config.yaml
n_layer: 26
d_model: 128
n_head: 2
n_kv_head: 1
head_dim: 64
d_mlp: 320
vocab_size: 4096
activation: "swiglu"
norm: "rmsnorm"
norm_place: "pre"
norm_eps: 1e-05
positions: "rope"
rope_base: 10000.0
rope_fraction: 1.0
qk_norm: true
attn_scale: 0.125
bias: "none"
tie_embeddings: false
parallel_block: true
init: "normal"
init_std_qkv: 0.0436
init_std_o: 0.0
init_std_up: 0.0436
init_std_down: 0.0
optimizer: "soap_variant"
lr: 0.00513
beta1: 0.95
beta2: 0.95
weight_decay: 0.078
lr_head: 0.00535
warmup_steps: 42
schedule: "wsd"
decay_fraction: 1.0
decay_shape: "linear"
final_lr_fraction: 0.0
batch_tokens: [32768, 65536, 98304]
seq_len: 1024
doc_mask: true
train_tokens: 144800000
steps: 2438
dataset: "wikipedia_en"
Each number is 500 + 50 x the weight over its row's rms, rounded and kept within 0 to 999. Layers, rows and columns count from 0. Numbers have three digits each. The size before them is the row's rms in percent of the matrix's.

# gate: layer 19 MLP gate, 320x128, rms 0.155, rows 126-160, columns 0-127
# up: layer 19 MLP up, 320x128, rms 0.153, rows 126-160, columns 0-127
# down: layer 19 MLP down (transposed), 320x128, rms 0.146, rows 126-160, columns 0-127
gate126 093:475516468498530505522394429460560288526511482482458528550495439573533426458505509524553401536575525548533563520531493509536518482497507467463507488461423507558547475500506492457520472468466477461600468420483476483535512542422535478455467566499591462524585494515554521513589578470567500544462573493489481567495555506598485638506519523422428500510487529587543568453577559478444550497553
up126 096:480489522470508448492527447479515552486449534516520543554540568473497422427485464398448504511551422482525479493475546515517510498576566471486545464560436505475565443433505507465440486342465430546428625597557560497546484514473514583463624462436558403531468443526468576498440457464476450548440421509506561474480566512549522461575525475514549475501538489580516535421434575582506576492521
down126 092:432490429489484367485479457541478565481490568528455564578469447505473462438469444340488541398502494506514503549549518509448526490518556556506557409534572580462541526479480539497479539447516574585448484483520511507452431507564456615519493579405468568567539407576546510441582502541485452478523546483546521542500502493443576470447495486505484504613525637482538519461486494527549521506512
gate127 102:523481459540435475478591444430425461468508503492465449566437634477509481445419390419539531444587469445488564490540493474504601492541496520553480463384482459595481589445544493443555605576426437480563457476571552565534567552520510468465519493479526542455536512471502513559447456551524555544528553503410491508512511471476476494502558507458525494511529503489489542463542607478440418593567
up127 107:569519514487455460485567500572541501602498583563483478485619410543589456427481418571547450528429546549489476463429501535463487446577501416517472530370466499484468481503532564494458505488471539462488545434483477512545461495536466526600452465543533491466407595505554544507450495428539554524471462607522526409486521569460419602506512560466476464572503447521528535553478595475538557493556
down127 107:529530497518452453492527520463439524499524426581525501587469430640510436471417485439542539513488504462543500413514468473541480573525590561463509601429537449484515544523450554564437530442495460424506551495508471528585430518553459590542519444500556408512431559537552489527459499516520507600493481507458569437530521459506504547576454462503528474612616448371527487587481507458511492560476
gate128 096:517451595518496438457571503475543463495457460517571545417542540457483466447455518580559488528386553444477568478447407543519509423536512442592552493516630503477573477434469484507442541553516462384506487487587500531566508506506541527418498547466564458426488553530467542517474552537555474434453535376456573518451600482526489479489594593563444512506461560517485553451505482518423512485484
up128 101:479570552541509567558556535429504503511501456525499485612461528477513568550580520586528523456475543521514458534525548437504579531420535495494476475474444491506513510528474560628568404504520515443435440459451489414582490471443494456516547485435443469557466649444514477520498377482504417450378527540605497516479493524556564505539512448542510478460470493468498548469627504469484584480447
down128 101:481442545380469457490536521524437539531513585539470437471578459535440499555479517404440516545504463493494468469401504461524452505583572453439413529489455520464535454559634583587517519486529536506472560654575535487375500506490440552527488530538518518561452438396432532419470502496497404509510537514546499493415502492493483497480458467547527462544528453514570511500523512460614518528453
gate129 096:465471554525544529507525449554525476516445545586537564614511496499557490489473520472410552449548475519478526475621495404560508453493607502541431477489571483476499453503514606629501478622417509517511474586520479475497478475477560487532483345529529486456579566551485473454446451544478493472536455431486452479515445504500425492522487568545531581559377497586513543525492479487514542429536
up129 098:535475405500549472440533513520506511551535524507534529438512419499449436473510502478537484548542403517439407507456530527550558478528500521490549467381507511502446500507556489438451482432592529538508456515429492572578511510456466453532594488488496529503612380423498445622654520497470465461494583460522533542434500527577478483529529498474433570450519463518590484588488447511559554410563
down129 090:590575444504522499471467402492513465415438577507472512455503564410480435467528553531434461449467483482379547486516510464464446498491511527510486442466490661506459466462442521542414548577495542482516523480495504488445449510564492479498440460516522450462424561482476526411510481458520577515550457504505499480537437437555519490504520470411482420444560489402393468579572409550635504552491
gate130 099:524399495503557547540512536486452511467474492514567439490501521461466448561541450552381529411559499451501544517416445569456515589488426486559452429475402542475453560526519455464484460395489517513591560568487520466533523490576502513372493518459474549462416628445505585586470524392521562514485454502442451521414448533452508481521501524489443486410495541571472472427504522459455504493546
up130 103:503553433606481445486440463419424450543506499515505470515560524514539529519481470567420499484552513497526479436453512456573482527493566499539455385552527512500479453527479502613589479531451510465551472407608418493602557501454449487458483541452468487530627507480450576580456455511482483484432441413536453505460389503488501440459427437527588505583515569550545538473498457488503429449438
down130 101:477548545595521425522475470508505490544485473440414481561492630530436498543497548429511440502514426601455585492483525495527432542512470574508498582530518487551550493446519614546582385511433497518520506462552522470537528491389525477420493520519517474542564504464472459601443449588496559571466499447534448528428523424534446551540451456477511572511458583533534475559443497472559470474384
gate131 094:555446541453564478510483475621523460518485477624440385451522476472535552341479442444519587546418472550504567545500487541532425486474479513467517418515483440551572511464488551468525530416538514552567524512489479559530499471429554402540430520470536546485571455509558532486549446512474477494606513544506502486494473423521522488535482398409509484497406439494411495482530484458401453442509
up131 092:580425493449405465480456400405492482516543402504363512577622451482511445477543540528484521488457503490477434602495586451483474495544489438501556559420547557457439529595481438573500471492601487485465536560440487526462564432512462585426531504455442520528556484498511412509428547543451489463503508477477539464520517501446475493385480537563534545450516477438448472425540544479469499531536
down131 095:514510573444541553589547577452472502613520486467531451519542467468443457409458478494533487486482408507618592504417567479453453502535550477489494517502501490484482516417545505475391372510483502512526501517458569404549478487422463388469543548503537442526528547488429555562457470463439521543571489480417454540550531477499483467441417557474468582446445527554526456587494559421557553533461
gate132 098:495597513467463571589436467505420509491489560524441590487595504489537559491474503473531461497516442561496589580525420500433456601548526499488474462567440564512469475505540500506458569495494500532548517477526376478476468479475422594366462535513515459456529564442455567397511506507499555521497412553432536462451420562410516518522596456496437467578514551477530466453453485451557450509439
up132 113:496518525441452501560526539458503491445537520564557481490554406509497503504493500545489349507551548504665537491524433405447485434477483597481509426419495401518517455504526539490462540438452466476615541575495447525478525532562487540393552523530511455545628430466487472505533479461504488522505394520491488422434520481518509470540532466428500553561441472469599407507551542552519509533539
down132 109:538391493540503539483549434553451520483492435490572528515454435519455554557528555535531483469579571427473451435527493524514505412496522374502534538518409468516569443473592547541589499487524555464444428568506546561478452552523549521593553463536476549480448486559449510531621541422414445543401500483598520563451571458528515513528504538439495543488466438488480463563513520528621539524486
gate133 106:525502525507492593407489464570503558542444630575494484598523451522518572501518569477543570446462509477443515562416460450487508561492549389524469514473479419489531527508532481503483519485565469486558553543457496461479502490414601553456475525378495517511437465626580512504508466476534415493515503497546488409636429399560476467479566464458468517451478551511586527487534517452432479464485
up133 106:542548459579509454503513564516463464488510486424486553527494496468514588519475417619451443481582476464595486481592582619532513510442529526550576444442534480544472514508473542422505455470412511544488504515467432560430568500526459490504537513436417491543580416502509583450514442462559374551462482573521538529485526554515575601426493445462519492470544592516423486422478505531574483504520
down133 109:528513428556490514574552560477581461512530539413506507349487483495455519541532607591425485492497508472516421473494503629436442561556428489565416479649465509495445493505514555480493495463500495460529436449489485569470476493549509484574510457433549496468547533504496480599559462532574498446557544539555490600465522490502468542540479538497586536550537616545515428526563565476551527544495
gate134 103:601477477505495482515472482488484443514523525452538455594658521532417519498410486517508573545539490422498562554503531458492457456417493433401532459487503436460434575534555493498433587474532394493386442526459464515551516505499559491565484449480520442418436503498566478440476592463545486484505498506553485469427491440365504502484502540411492452480525431528434551398540500541549534456469
up134 097:550533400484490494414482485512413458522526575544513522514561433519461451497458473535498559551486475488495470503511456567522470466477468468490576418476469516471569549524535533541446561474484493431456380487435447456626485485412550502495371483481447471489479509464587443503522542580574432491465532517476580489542475516448553462517523525571567583472493438513469619509464481627419397564558
down134 092:547475525493418498488566441489483440530639457500544480525499644477364504438475584537476576498518450498619504453588437498622483420441436494509543504518481463545573522534510483466454532441503466558449473469506592564434542560541517497534602517529538427458505501485479534527530450550579523381558535490491429457469537467523491498495447535505584529546514475479579484499529537512422547499507
gate135 102:548495466481456465528449528489420465506477506534520478439598492490503566551553559486441404602502507421411514404470478508493487570412586466568527571458452477444546544560487452536463467405490555529455470554423562534505490583455548348467490440528561461409523479480577407546505503493518531481507516456534457425508433494441479520472491489550489501490460381472500441486474540433524594581511
up135 100:547458523463602436505503512557509572519501441490539437448465501352607506560603575437548586488400551474477479590455455547557483523490492518518425525574567566579500561575533471657455510500456537503485523499493523532512484493504539521541443519445590492555480541479530393467577487450479529484517512613510480452524559464521459409478501517468555519525465458523566495451499562509465442478460
down135 100:526558465572418462542486514453482535501512510517466427408503581399434535591518553525568584466543478473508452477457490497555480480501464551602538522609482496483616542437471493480488520462512543431465448548426414567529495587509462544499474495464490476536421492499460433441385479498555551473480523426444499424463459505453405454483478444595426587551467475484521588495486505499508514628522
gate136 097:501456499427494553538513490549584504642458599483505448487443471501547459518531506439393511557544545562452552527519493497502472502435554463499579523541500527495385466460565420505435498527443467474477534602448537513555477465447537518559505455547494426395591519570444510489555558466474569580534414502477490536528484493469506536494527503511399554557501470492576333541499501554488427467562
up136 098:496566548472499567531449558474421571423563449525527537449484396506527534462478452481456461549497518458498470496485536578561469326576467471453578530577504452463577452535478543500513445452559549541554520539487544443442506465547500658449545476417475482538549533450518537393533473507487454571541519423487445493535480531398500527517469512496540549426526511495537550541490600524420446463548
down136 099:522447500510513611424514539504419574523415408436489476410486496504496474502490522501464465455509523533511490468476519414476445472492453471552559444598402523453398622527499417468442519521433446411499530501479432454426507504529483556500570522485521559506493485520477644479444537444577499522397489454489493573487478463452552579476419503527508511486492520470369521454437469535470419530420
gate137 099:458541380562502472495545443430431508480461419522568512443542424451550499584463508580436449495528592557456537483517498518463508557468531437545469488529406503452473558464494491462481414527436447525522471438385538492494517551457563547499539460497546519374455424480503587586506572560522464501587517538442493519487532564405545525466499556462475498563430440529548463438444476526634522488495
up137 102:445481500538503486473461486434467479503583559548598503469488518551457454539462523496453394439574495437528537543516481505463480523523543574605527509589475438469563542542589530563566519450446543638596519461501446483514629453583420493472515480478456469453536483572511586575527461534594481563489500537480532591506551474570555550522489515518528504496546567501593439489481627478476536482505
down137 106:487562431512520429505540427541436427530549531533499477574450480433496609508385543481508435512536507528440527463471483508497548460564492450483537422456534506527551546433532521473527432505485541559467425438459394422492535501570506503528574532514561437466465412568552503475501541506526437603534432492499458451596488442589551473477523412453488504457450486493473453572518531436679525465515
gate138 106:505469489465520468451560601481465516408583547510539477464495517460471367539552504469549457561443450411458489480611468457447477575442530523530443565521531477537563473465530424512371487475493457528542514560504517494555497515492476455481450438495432542471545417572537432465516486533568554507579534570459595424568515516535435396559579463452483482481499530500531507512473477344466523560520
up138 102:511397442574465511435599536604558525483489471535532488499407547456641422526439478579493580471429542540499524492470529413447507476546484473488534358501513550443448525526484476463478512558579494501511493518491556465540562542495560457519451436550599514577474490490496476393482527543469520520423507491514539513565526514406485486525426444449486480487498499552528533459640464576555531435551
down138 103:459526470441505444627480463511490547450553482551464526554542472491495553538495420493546520481623562469500445469480569563494431493541453481546460446453533492531541500466583558480520552460439552528508461478433528418571425463522529512557533517510510542505527534355553471504539434513460527486525544466561485331530473473390634491511475478500526537496516478443512464640496521471580549451443
gate139 111:511462526473534430476456525484465572560504549503486395368512504545519541516501463453520428439487590454578522446389516438442488517471547508523562444490453489441460548379510428605488479620475508471486477476514456556545511465530465502388477461429529436473585452414488460577459548475600533521491517523433420511504513552428431460504495561460488406513511502472443545460425477478583532492486
up139 102:477505488586508364468423612501497548466455506535508549492508572482557502394517452524537470501486524542466566440421503424535505565429611422409553475528494482472395592468542449485569482502530470470524423399505493549468551449461499526615446534433480528392481451447519434516451440466516490501527489555487475529551439615570482437524515497424489438472525527506506469516451529511500504543581
down139 106:506405421472481529452485547490498435424554478472454522604469483526585572526530482504531518478568455505583599472465484459430556520416464587541454543484498380572427607553512566488507531409501493488499431514476569472551443492635461455497548432526523441501354533433587429511513511583535559501557472508457525537512487480548484547531520513468514555516537507501504465505470509586521580456513
gate140 095:579521468445463483442438443519456522553450580584440531523606578518461474462496529499504487477457564451391437569535382465586479528474474472433582520432480448471455478488539442512530511475420449551477538417416554611525575490457475546463428562574577454581544446539501517595489509502521522424471459478477535569439578492519507502451443443474519512510454455523498527467564402468489562485476
up140 096:440507532491518546593486464495555494532554456457533561518471488511516483554511432397563544511491545587511535491422470461442454495586352571511500478563515524432413484562516476514459467553451432480515536528532594464539646479513498564478536506491482430465470475508401553535562455473470473448386497525389515496410520555511582514488455436576496551558498576577530502495485524559511432485572
down140 097:498610508519579573486525465578494518534480631444434501530486476532482514504448600477472586599471593607480448477485453451597496392507478427485384557494461534495428521578448477532466545470522479470506488511549428507499575518522534563519525564490577489447543480460532602521440468523475423520508465536568464447459590528523527439509538445521559579486465505577431530459544484490532450464562
gate141 104:516483538486485496470545440618502526512454505573504466506549525618535470516496516535424458551579598518512553545450445465473551529492544509465458507473513471546556390476538416501483489475539506526499551531528486486503560529534513465410451501475551507559537321410441534527570417453456474568508460399429534566567549563502504448527568496539422490568523556467530449528501495447596530537381
up141 103:499533534488536520540471491528570476404540538499473499416537574543487526559462519468500471533528392529500526499522543458528533575476487548586569489512492522534465507518424491494530503495477466520556473464532459498486615392476520499425545447555517433568462519419439600544515452511511481542386520486455525612507446469469564425571564498494486516533399589596377627444571566556515521526483
down141 103:459501546614538548455524424499603436567493575568506497481523484483513479482502420551621473462546496561462483579477498472530490549387537445546551527495510425525517514495493517500544464495471485468459480430466426613477528526543361401520535531449475457521491592443558421525538446462562511510424549467478525444495548535436641494581448507443534464479453511515529408504470511539457531502420
gate142 100:581556398538540559510455503500475477455513446514490548513511529439491562475568500450473524524523470544438525511536573448459530495437481472402466463525448465562472434466473418527555607484428501464430445558483408513422383445510552450518452413439422506521351459526439508397541441505516439541496468476430434542468530447528459447459539532452516551557502411505462421487511535438484428543519
up142 095:423556524433360395471527574430513397424540460533498536526546433504495506535480471490468494603431480449483512472426452517458469525475541508435555460586500491508492452473513435435518413509487521416497468555480461372510531553515439508568487507496452587514399408602464537528421538526556477466514437551508568502468535565533496441443458501510403446501533508461484435447557511437491477508435
down142 096:551513535517465493462503464504484547471391426381441500493522580444603427470482414508467506498513477423418531510488435596506551540439557429536540469506458477427531555513482453583520476559554427542593591414548496519545503455529456506473480543480580582481586483494522476521337403506539545495404437510540447527413533453545554522570486535543502554457520534493511532511538521486505518527482
gate143 106:464520611633425532451542518572447488547496554360481568471505461489410510506599536516473560463460566514473528516432552508463433596535554441582473518493510493443492478565549535501392455445515423449431535458544528454542536476538542503566564548445554528543491462480551522568567516457588488507480514447481464557507516498593521536469499509523540511477579605561552573531445459529563514531541
up143 105:491498544488592509444417516563468581554574598465460425496541521508446534509490490340451574453524577531509577467490560440586519545406495626553549471426557490448517409445491483508499451474548441508500429503588503517476533515496478528457636514422511527535495489487493421485529481452521573550501524498494491455397538550491477466485584542475555525449516585477600499540521498480476474450471
down143 103:543543610493456464442511576478461521522541458594515561534421494489474471507508512583525508492505625434494496490467525495480389547476495483497511540554487492512529496520461539483466487395505505393588513583469522445627470581434505449472542470472561504557549562496479524441537577429557504494525472491597610496484450573426445513431476450452462489417613594550530509495556538462564463512451
gate144 103:486416546549460467498477441546523527517548478499434570559541394477499517500521593518478511525532522546427477416498519558368372536507416559462495506498520602520478556497566489526455609446481400413455498394437573522495497497558537513434506448463459556489507473551593535446433507484558513436535478529521468474459609433500505522572466503477564549522514526513486563449548596466448528521565
up144 096:403492539461464507550587518539511534503474463471466558484493543518488492416508442470558510541512438501543546506509546529501549460483604519513445466459535378509561537483473479521501468532592539476463488553517485551458564476546478534574498547507433539464504510487469389550442564535481466428564402524458485514455573469527477559413418588596452427514592485569384486500593582534486628536439
down144 092:450477483545482577575550480463480597504475454530580481481500579615553527571557459387469489505485520511416526474525538486401554507399586543491509425604506417514430479523491477501491470513514439545549543537540434520489576506411473438482467487479430473526474535474484508542613560537518468466563368515531405544477496489505561532560416501498517495495532524412443495545422535575466516585476
gate145 102:534521441585552488443518481495467441533487551532536446454478580539490549468355517487404485507471570465520534508445423406520443527530574438538484536499467529396427436488407466504553519550472439549478576487483562429532582461551514506580501432453557458485501518421526542454499411475549475500525473493485432495444435515490488484435366561446492439437420431434529524429538521475576507512559
up145 100:564549479502597494526479456494564436418521522475490546496521478484533586581519477451540516584442438474478489490568584492410537540451406478525518470451541507555393597496581433501515542455497424434623554433481538562426548539541497510481564478497553466501521477494417483470587495549454579593593556474598511494577596413533476501571503489469493545520549427492438522522525491492474485494476
down145 101:488595557448460486552429486519521454463528525578438538493480422527543422510463462526403496551472504517505538517442591515504450498467392437510477503570447489511554463521622459475473531560564460525503567568525482446435531446422467532440558431448473420496495441538575475481478587522503406468630573499523438449522542502437517506527501465439540494509500570490436420537400524496600583442507
gate146 093:463502487479561483471458501520505527525548534404568490531524503543415517493505513418564519526433549453402483523544431476363490525548608533464449539522539477424451468556567366520402499558542346473490490486457451504489430458486476514454521419545476466511532505416498475436564522456635577450431519485489471497535559511560535520508506472452602515540538472501536528398495553513500457490450
up146 098:491556511481560526503471450561588488500547500524489498576429534575642471448453482528564490484528550474446473381494508486499460508543495464572560537502513504578518527543567510487413544440493529595484485615452541450440474432526436552500508468486586491464510451520533476594517412423391430483484477433502475466584537461407562436575469522522535481419498511602544471505429488494477594540469
down146 101:475465637598579557518514384508475493493565462398463518515475482509496452413435521507549527530607511526626515493541552515439557460535551430436455525470494556497409546573573499557477524548501514471571546579498438465464488500485546436452437580523566560455502432498506457441410542550511546462549459498588493580479430473442562551564519556516478460568521439501517510475509449554459515522531
gate147 100:532489446471484456404503493538489617419484438479494467607565551553424492539377471577482540523555504539428528452453570533448523535561534429456459454507532477455445527430502468554569582587526518470528507414538533474471495541494478466553556492415490452506556376527447476564490415458461472437427447425456582441536503436504462497490597535424475501422481489558503464546485503510477525452434
up147 103:464488502429447503602510549477475501427499511498516483549549514457536533494529523454504529459519429494528501514502535478554464503523493457542587581375503597485516655558434505537441487380519495500481527395555441478582522518468542449542427504456497515570486506393498387479473582512443431490486376506449410532510509486534556491434593455568441529451478479579480505465430417508514521527513
down147 097:485477479493520539445469524480584573543459420571446566428494538492492594477514509634505421494504498427482562477445523494513542437586542535592437457522540481338475578484502529433442565507511496484517508487481446521498521478513416506516607519450545568524422455527483399399474568550472464505515530468465527446487522505545459481567566445505561436518524516522534593433434445471582521414488
gate148 096:598499487458516477544517557539458495496544433547500455512433527553528451552433425562483504486432694450536460550562558431595474545547466582468479537515501573471600489564512503512453506547515542517509550525466447475563453527516536492443425476446524476393493478480494526478505479493429511480488455538366440497521542484445455529523534428478497499541533442501355486558389498516520529405538
up148 095:481558444531513454497507502558578464468544457531463425455513557592514431457504415519473407497426601486483441504398450399490465572498635478520413555450467481533425508507499499468487589416530496552481500620439506489536575547573513540492417557541496498457388544519522489482519516526539499491424448509458567471491507496574445601449507426583532495506462514571468491566445529518540492551521
down148 095:535634453458455459498475554478496458524570463527488466512505488415465537451621476418529516444494544468386484458455417569460517494463497451465463425446532382459374497451508503509463483519591510471506476565517516441542450449469515530528454494487518515562492470588446472557554495398544453516424515566425463514521543540543458530484550484549625476487514425410467456533472571486532425553430
gate149 102:488456576584486430508528545534508485518509584439598505530538542530491493432462441549506450430477476484544423513466447573363506611410510532508410485496500576503491575577578461497538509553485429505538464460474489577467471496536477510461564471476550508521529477584623489520494522429493439540546541531518570359591482452539554440497550443451418460507522483515551473502544481404471520526429
up149 099:514470528565555533549541571445459489554411489504415486515528521531502512570503486511445419534535462469624450527468502436537527590581502531464572466546490615488486412586528458442463581554548443474474553553500489415438491529496422553476477497483551492501528541436567459521369534518567467482544521455551453474519478603474495442383544444479454413475513462433520474480581480572496531586486
down149 104:441501494464473481441469373503502536514452485511467597535460520431400428474465496478562470435510496510307595428545515561543405550494489541483552441476464430458525465483482532486430582503469487624474562512502472492414570477486466541527499484574426547464439507522463512507468502495502548474493427479474483517513474448514505557544520441439509473542423491428414504491461493544666513465515
gate150 104:475529517566508576596481564465516353516494562542508582457520391570537565439500465552492442451560534481529440625488491540486496463538572478438543482524552491479561461489541574530409526586440541547618513485564509513500512471498525498493461575498473485542494462476510491430538442462548481499460461499500499371577513414504453545469549414487553476526532562497567483566537487362442498471475
up150 109:506520546478592535512440487469415462492516498443453545422455570491489493508578456561525529527608565512490494454516465510474426461538465432608499531478543443519543550574570556438542520468532433434474551477471532559494441428535594496494481495431514636581433517533494414560560524476416520475454575492390433445505503417596478534561474442554598426460553508480449479497520484546485485489520
down150 111:574511520512463483504425583469535464545467518531442531551481505521482473522489488521579478463507407489571456477490436517520502551512437530538474429458523552457530533476379455452433509519563492477435460500475401461454529493629498440465440552436454442459437586568511377456491485491573536408562571478438530516576472528592549499494522541432529515488530489522448518551486581576394436508624
gate151 094:577420385489454533503532486557490459561483565565610486484557572447452445516433553424526532417528552429435530553552497517473475522447442534447462544502505506570541452518547493530457457552533415498476594532503506426536448454472521506466477486442472581510502569447455460535550443513564628545539534468485489456403560469468451494465479470523403633444490529578486466464575529473462466566545
up151 097:539475468575473456556550458576470532431537500532438509428576503524435409507477570436470508419619593541501479567568491453469478526501528442433519460542581600538468479507531464529523491558522420584459538583519545547372497558466538476470440489512511479500452453523511424488491504508504509552458468451580450431608523520520517535513401464385475408510440458609479449515528529453528512500530
down151 099:541565504492578457513565422580441565517557520464450604456533453597498465510449477441482521481602537557518528576493435554490523532466459631493428446536456491573573476514532454504527583555581492534497483542481496462502515540515509399482494512487506532567457443572498389469460474488601424601566508456489429455537549567502434525444531580474561476491476431558486469467471568553515575485461
gate152 104:560351452501596531374511466514467573515460532484456440523467526520446539479447455434480524495501549542538439495538481501437502529565490489541474539410432509495551487457432420484501564586599530486551515523420499497484509524444528515552544397454532623506452399433496491491446480514462538476551488477532477515378431537531438536501565544416574437436470508456395535533517519502459480470434
up152 096:508449444542494445384550583520513521454546615510560482448609627485583492539528473581503471594456537576536491444552499506486508475473411570524507522414476559519497543477508460358484502599437434465513424479439473412526498524501529459515535516499515488490484510447593514443518545483438501544566464484531506495451573606482497471511465484581440471523440416477487558440515439532517515585508
down152 100:528495416537518535515557402589579506532531488461531426543482449519515591474556545400430507434459549451520535460518543491492561486467491394601460547457484559470596419558467538541473499535496544520486420475410544461524481534492569490538506479398513585464493539512447425493470500450528526534539516537595514583438489582466433545510605478477546584518618475459430480557501533546520502576518
gate153 108:433443538513502470445424492566472463376535453463493403583498439476525466546432562566488506537532539527404491449630511560518569499474505491669503510582542500451516563524469514438576528620468506528487485499431489555549493445564512460545470360535455540468536464580504572488448481550547439480497496407550485516557494473561416474473544545556485520458517536469504526516523493511488448452514
up153 098:571474447639499521398492474473541543536506517536554564537496572469445426521557505456486485482537516462438442520669554523475492508557455559473513403505494516521562448502485648541509444570487498345494452520485490513487434456519505497526470525591415527557470481449566571467535445417573397526441439497504497454504521533531524520452512486488430456522511451462537574541469567530476498538490
down153 100:539433467475518525406536448440483452542479587462475524538575411481577456515456540462616464551484445504423569484525573568512470500483620466519463527489532512559590644572535476606513468460540591503389607504546556463495510544437506483532459522497524516423536537531543573577431517560548451465525511565468513551541581509534533516472491494505457490504482428517452503449549561473480482424481
gate154 105:521461476523366539469487510533477622510404519504532468489513426422521423481505517571475514463513443547471534495518559484518425529464578465511425447593522505454436537488452532467444448532516533510543437506551427507535425465483562523451446430465464335500557594543496502448513589547501558524486516473551477485597431500539628459454492487587499525552500567547503507441426525401498488481469
up154 104:444478540581502608464490541467501528632463504504577493482409492505399470481482537421528562506521433464492473460430376531463480414487517485573496496504501586526592549579508503562518464554548493507430484508534506584485561497490575463445510484547394495493440436468468465521542550467430507474465468395463501581540518400482557495571506495413442527477488513503515560448574434593510554563445
down154 105:518478470535488490429469470510502467523471589425549405522492472548499498547542493471435482497593554509572470408533493504475412401410488476544547521379455448512548506573377504470514559494557530481449478521403538434504493546516545551559523442468460490472528566559467553436477454521446486512432506445457410491536594504498495489557455572539569461479442479552397406537530428507586524601532
gate155 107:638529535478477519436493490454388529610444556519482459501559507503514428539475530473567533482568541525439461539441460551552465472514404566488491514426592447521504446547511498535394460511603477476595527513600456424509423421490571550488455538550492497567521536457541491423475480524559452434419493443590487512512542573504477514522493562514473533496590556560526460484517409449466524466566
up155 100:481523516444552439465566557528484549472481465522511587501366467457469542485529471539436464378473506591604528481515438480421497499427426549515483501436508590595546461514529451542577549409484373557491486536516484542562525513449546524517593522490490529520395456521484538514526543495574575486490479581490505455407609505523498480457488588428516489520446446535373481506475512511540535498501
down155 094:475508383485446507467478502418454430440471632485538427532499484486415422522485483518487437485581512535462525519452533449479455549410472468496548496518527550514391434456495469581505393475483515463509572495487561429412519588569441537514510512465503510540452567575517448402431555495503621472458424486541502482483515481529519524525453552591365546468463584521516436515537444448494516487525
gate156 095:466452494473502521531571540484482570488503490480536540436556506556578541566553472523515480639538511544479584444555521517472443520555545443512420611479470591546484475484544516493546559560464505482452391548520490471438494436439478495543397530505464469552484501481562579505428430505491484453511527493537511489595549535496403535538593378434532422478454590420530462421526507466568593497530
up156 098:553618555545470466554460535511498519519535482412516458447571484430503512546443537534568503489468465501502443540418562459514517399523457513444632535428514493463500443455530444453496526482573541582552475459462515563526469526473489545439527517477611479434476474518523463497602560393515439523453560582503485563533529464486431554478531427540482549511523573496633498501487521516470342464446
down156 097:486576537635470546468453521521494534511394535462543523492517488437437488472522456513514511537465474571422523475598524517438461450488460436552483438549429523531450544523469487484433411467554436531471602528501429549489514495529435501487571470449464531520368594470495476534396496560512488413506569572481520499469422532448463529591500577553501519384477427519520473558477515551511617448461
gate157 102:476562470587481472418477502536459464499429522542493457516548472474495572508519505507425443487492448516447569523493447531502523508445439549523490480482497498563504588463422525436536557474604525473545481478484483550520510484529598505525511589460627500431420465573576456508409549585562486447523479520465490425417495493508472507473451340493564515466460526503506540587437333517575433525502
up157 099:477545479557532528566379509544538507496434542472482577539462453490461392462501541524584495453473507622519563481461567456565518490398556398557489482448466553524586469490529457520496451543441422470454478420471534531496431504499511518519440448589479506547534478515363510518531533632516610538498476443554553476509557504513533483541519531559503471550530534588424511449477437470549520591541
down157 097:508543561521496406605471571453469571427480513544415565508516606599360478520508592474547521497437574441482474473523542499416521564500446480508526474531498486524545462457556491485457522467403517471586573493528494500573453523502497488421396481554465512529459398552428528501502462510457483622445541531471477534514388484495549549510625525566541460480542486539494514535556493431473543498507
gate158 098:482553531460441525527391513534478507478500520523572519512583578420563469399513455372405435558542477515487456548500583511444440431476464536388526471550579466418498511463519467513436498448433540457478551510505448514462513511535507434449449514618478519577532513416544463577532419480579474503448569381459484553422562488492475496545533463527567568563469527474495499497474467558476548437517
up158 096:526531417506463445534520561585528574527431471449518403522547608463513407462558450428503527479559364395504503405494645463598498403513532448482523492636478586528558506461506475531523409474504468457488485552508473563492529450482499449455431545465451422488548461512458501470441523511549509480490472532521516509455499485477382517582538567501552440517502544459447529487523508499476500454485
down158 097:531508483554582455541538463497504506505516507557464401510494428555524450470594491637533588510512583410388481488551403465517499575516481535524530477495498414465468546495482537521493494516426396471453438471518464481476502478489466443452532484471456537458520521502522395508529585532458476539511434433483512453613555487441444444541507505539535515517431466560583440561420445439345536499449
gate159 094:544551515507425444483537471459472582478500532524445522497430443599449547588582471435485400492433470544548501536533532527519556486478497393454465495447441480443533541538467430470476565476538506464537443548522480519426460542510474492516423443479485494585605436521517576479531497528582537475436513478428442448482552516465595484509552466497493486458430416444573363515526424531418560384487
up159 109:487538555496569486465440511488539505590456462466509509407540514547495387494480560531451481500497580491478484514471502455489536497442497487478491480505547532486563417402497536493448442473455531460491504475504519551445454405555514555556560541482375574529491488613393488514429479547448558573334504549455542489462485572427479570584532435520634448453555550513516506511499507467404510450508
down159 106:601527470542465495494583489539547428521550576543554600531540608483560553419472525421561427503518469446493473452480529496522524489482436551529529513513548473516415525506562504422532541477516433418557539469484475453537509538547407510504456577566578459489582499476507475466515388507488412531535476513564603529544514500542490385463458464467419541410451506530468458464383483435559586519491
gate160 110:486382496503478480534534529558437534532461435543508508558473575520584548548505433468469478502549397426536475523515489448431564429481530410482528411513550511500527390500568565527405592574579511473440580459426481457472547482556497528542471471452531552532511469531536544476595512561506583474469460621536429615442473510528494454615549499556493460441568475475473456481487446474502492494473
up160 104:490529489485464475569524454532426459410530429457521423533587457499500470526468528543520534658521513490494482509671546599518512596545616548461482615565402488531552485472457518522614445444471520442557449494536582525484486456482513521441534480577438514408531466551472549466469425467470459514506460440451560452509447423532491546458494569476475518524503545478482522553503448448515507521509
down160 099:530526463496470548524515511554498468465519506549498529563451551525549416468591512514496510465494477517532562442500612527531512586539570468554551459517502589399494576489485377507449505473480595507545547497441373502486511612480572417474513511477506493471537553464431676574524483471420520558516505442522483519538460524483504466528471578519519541615479468527554540595487515511594426474539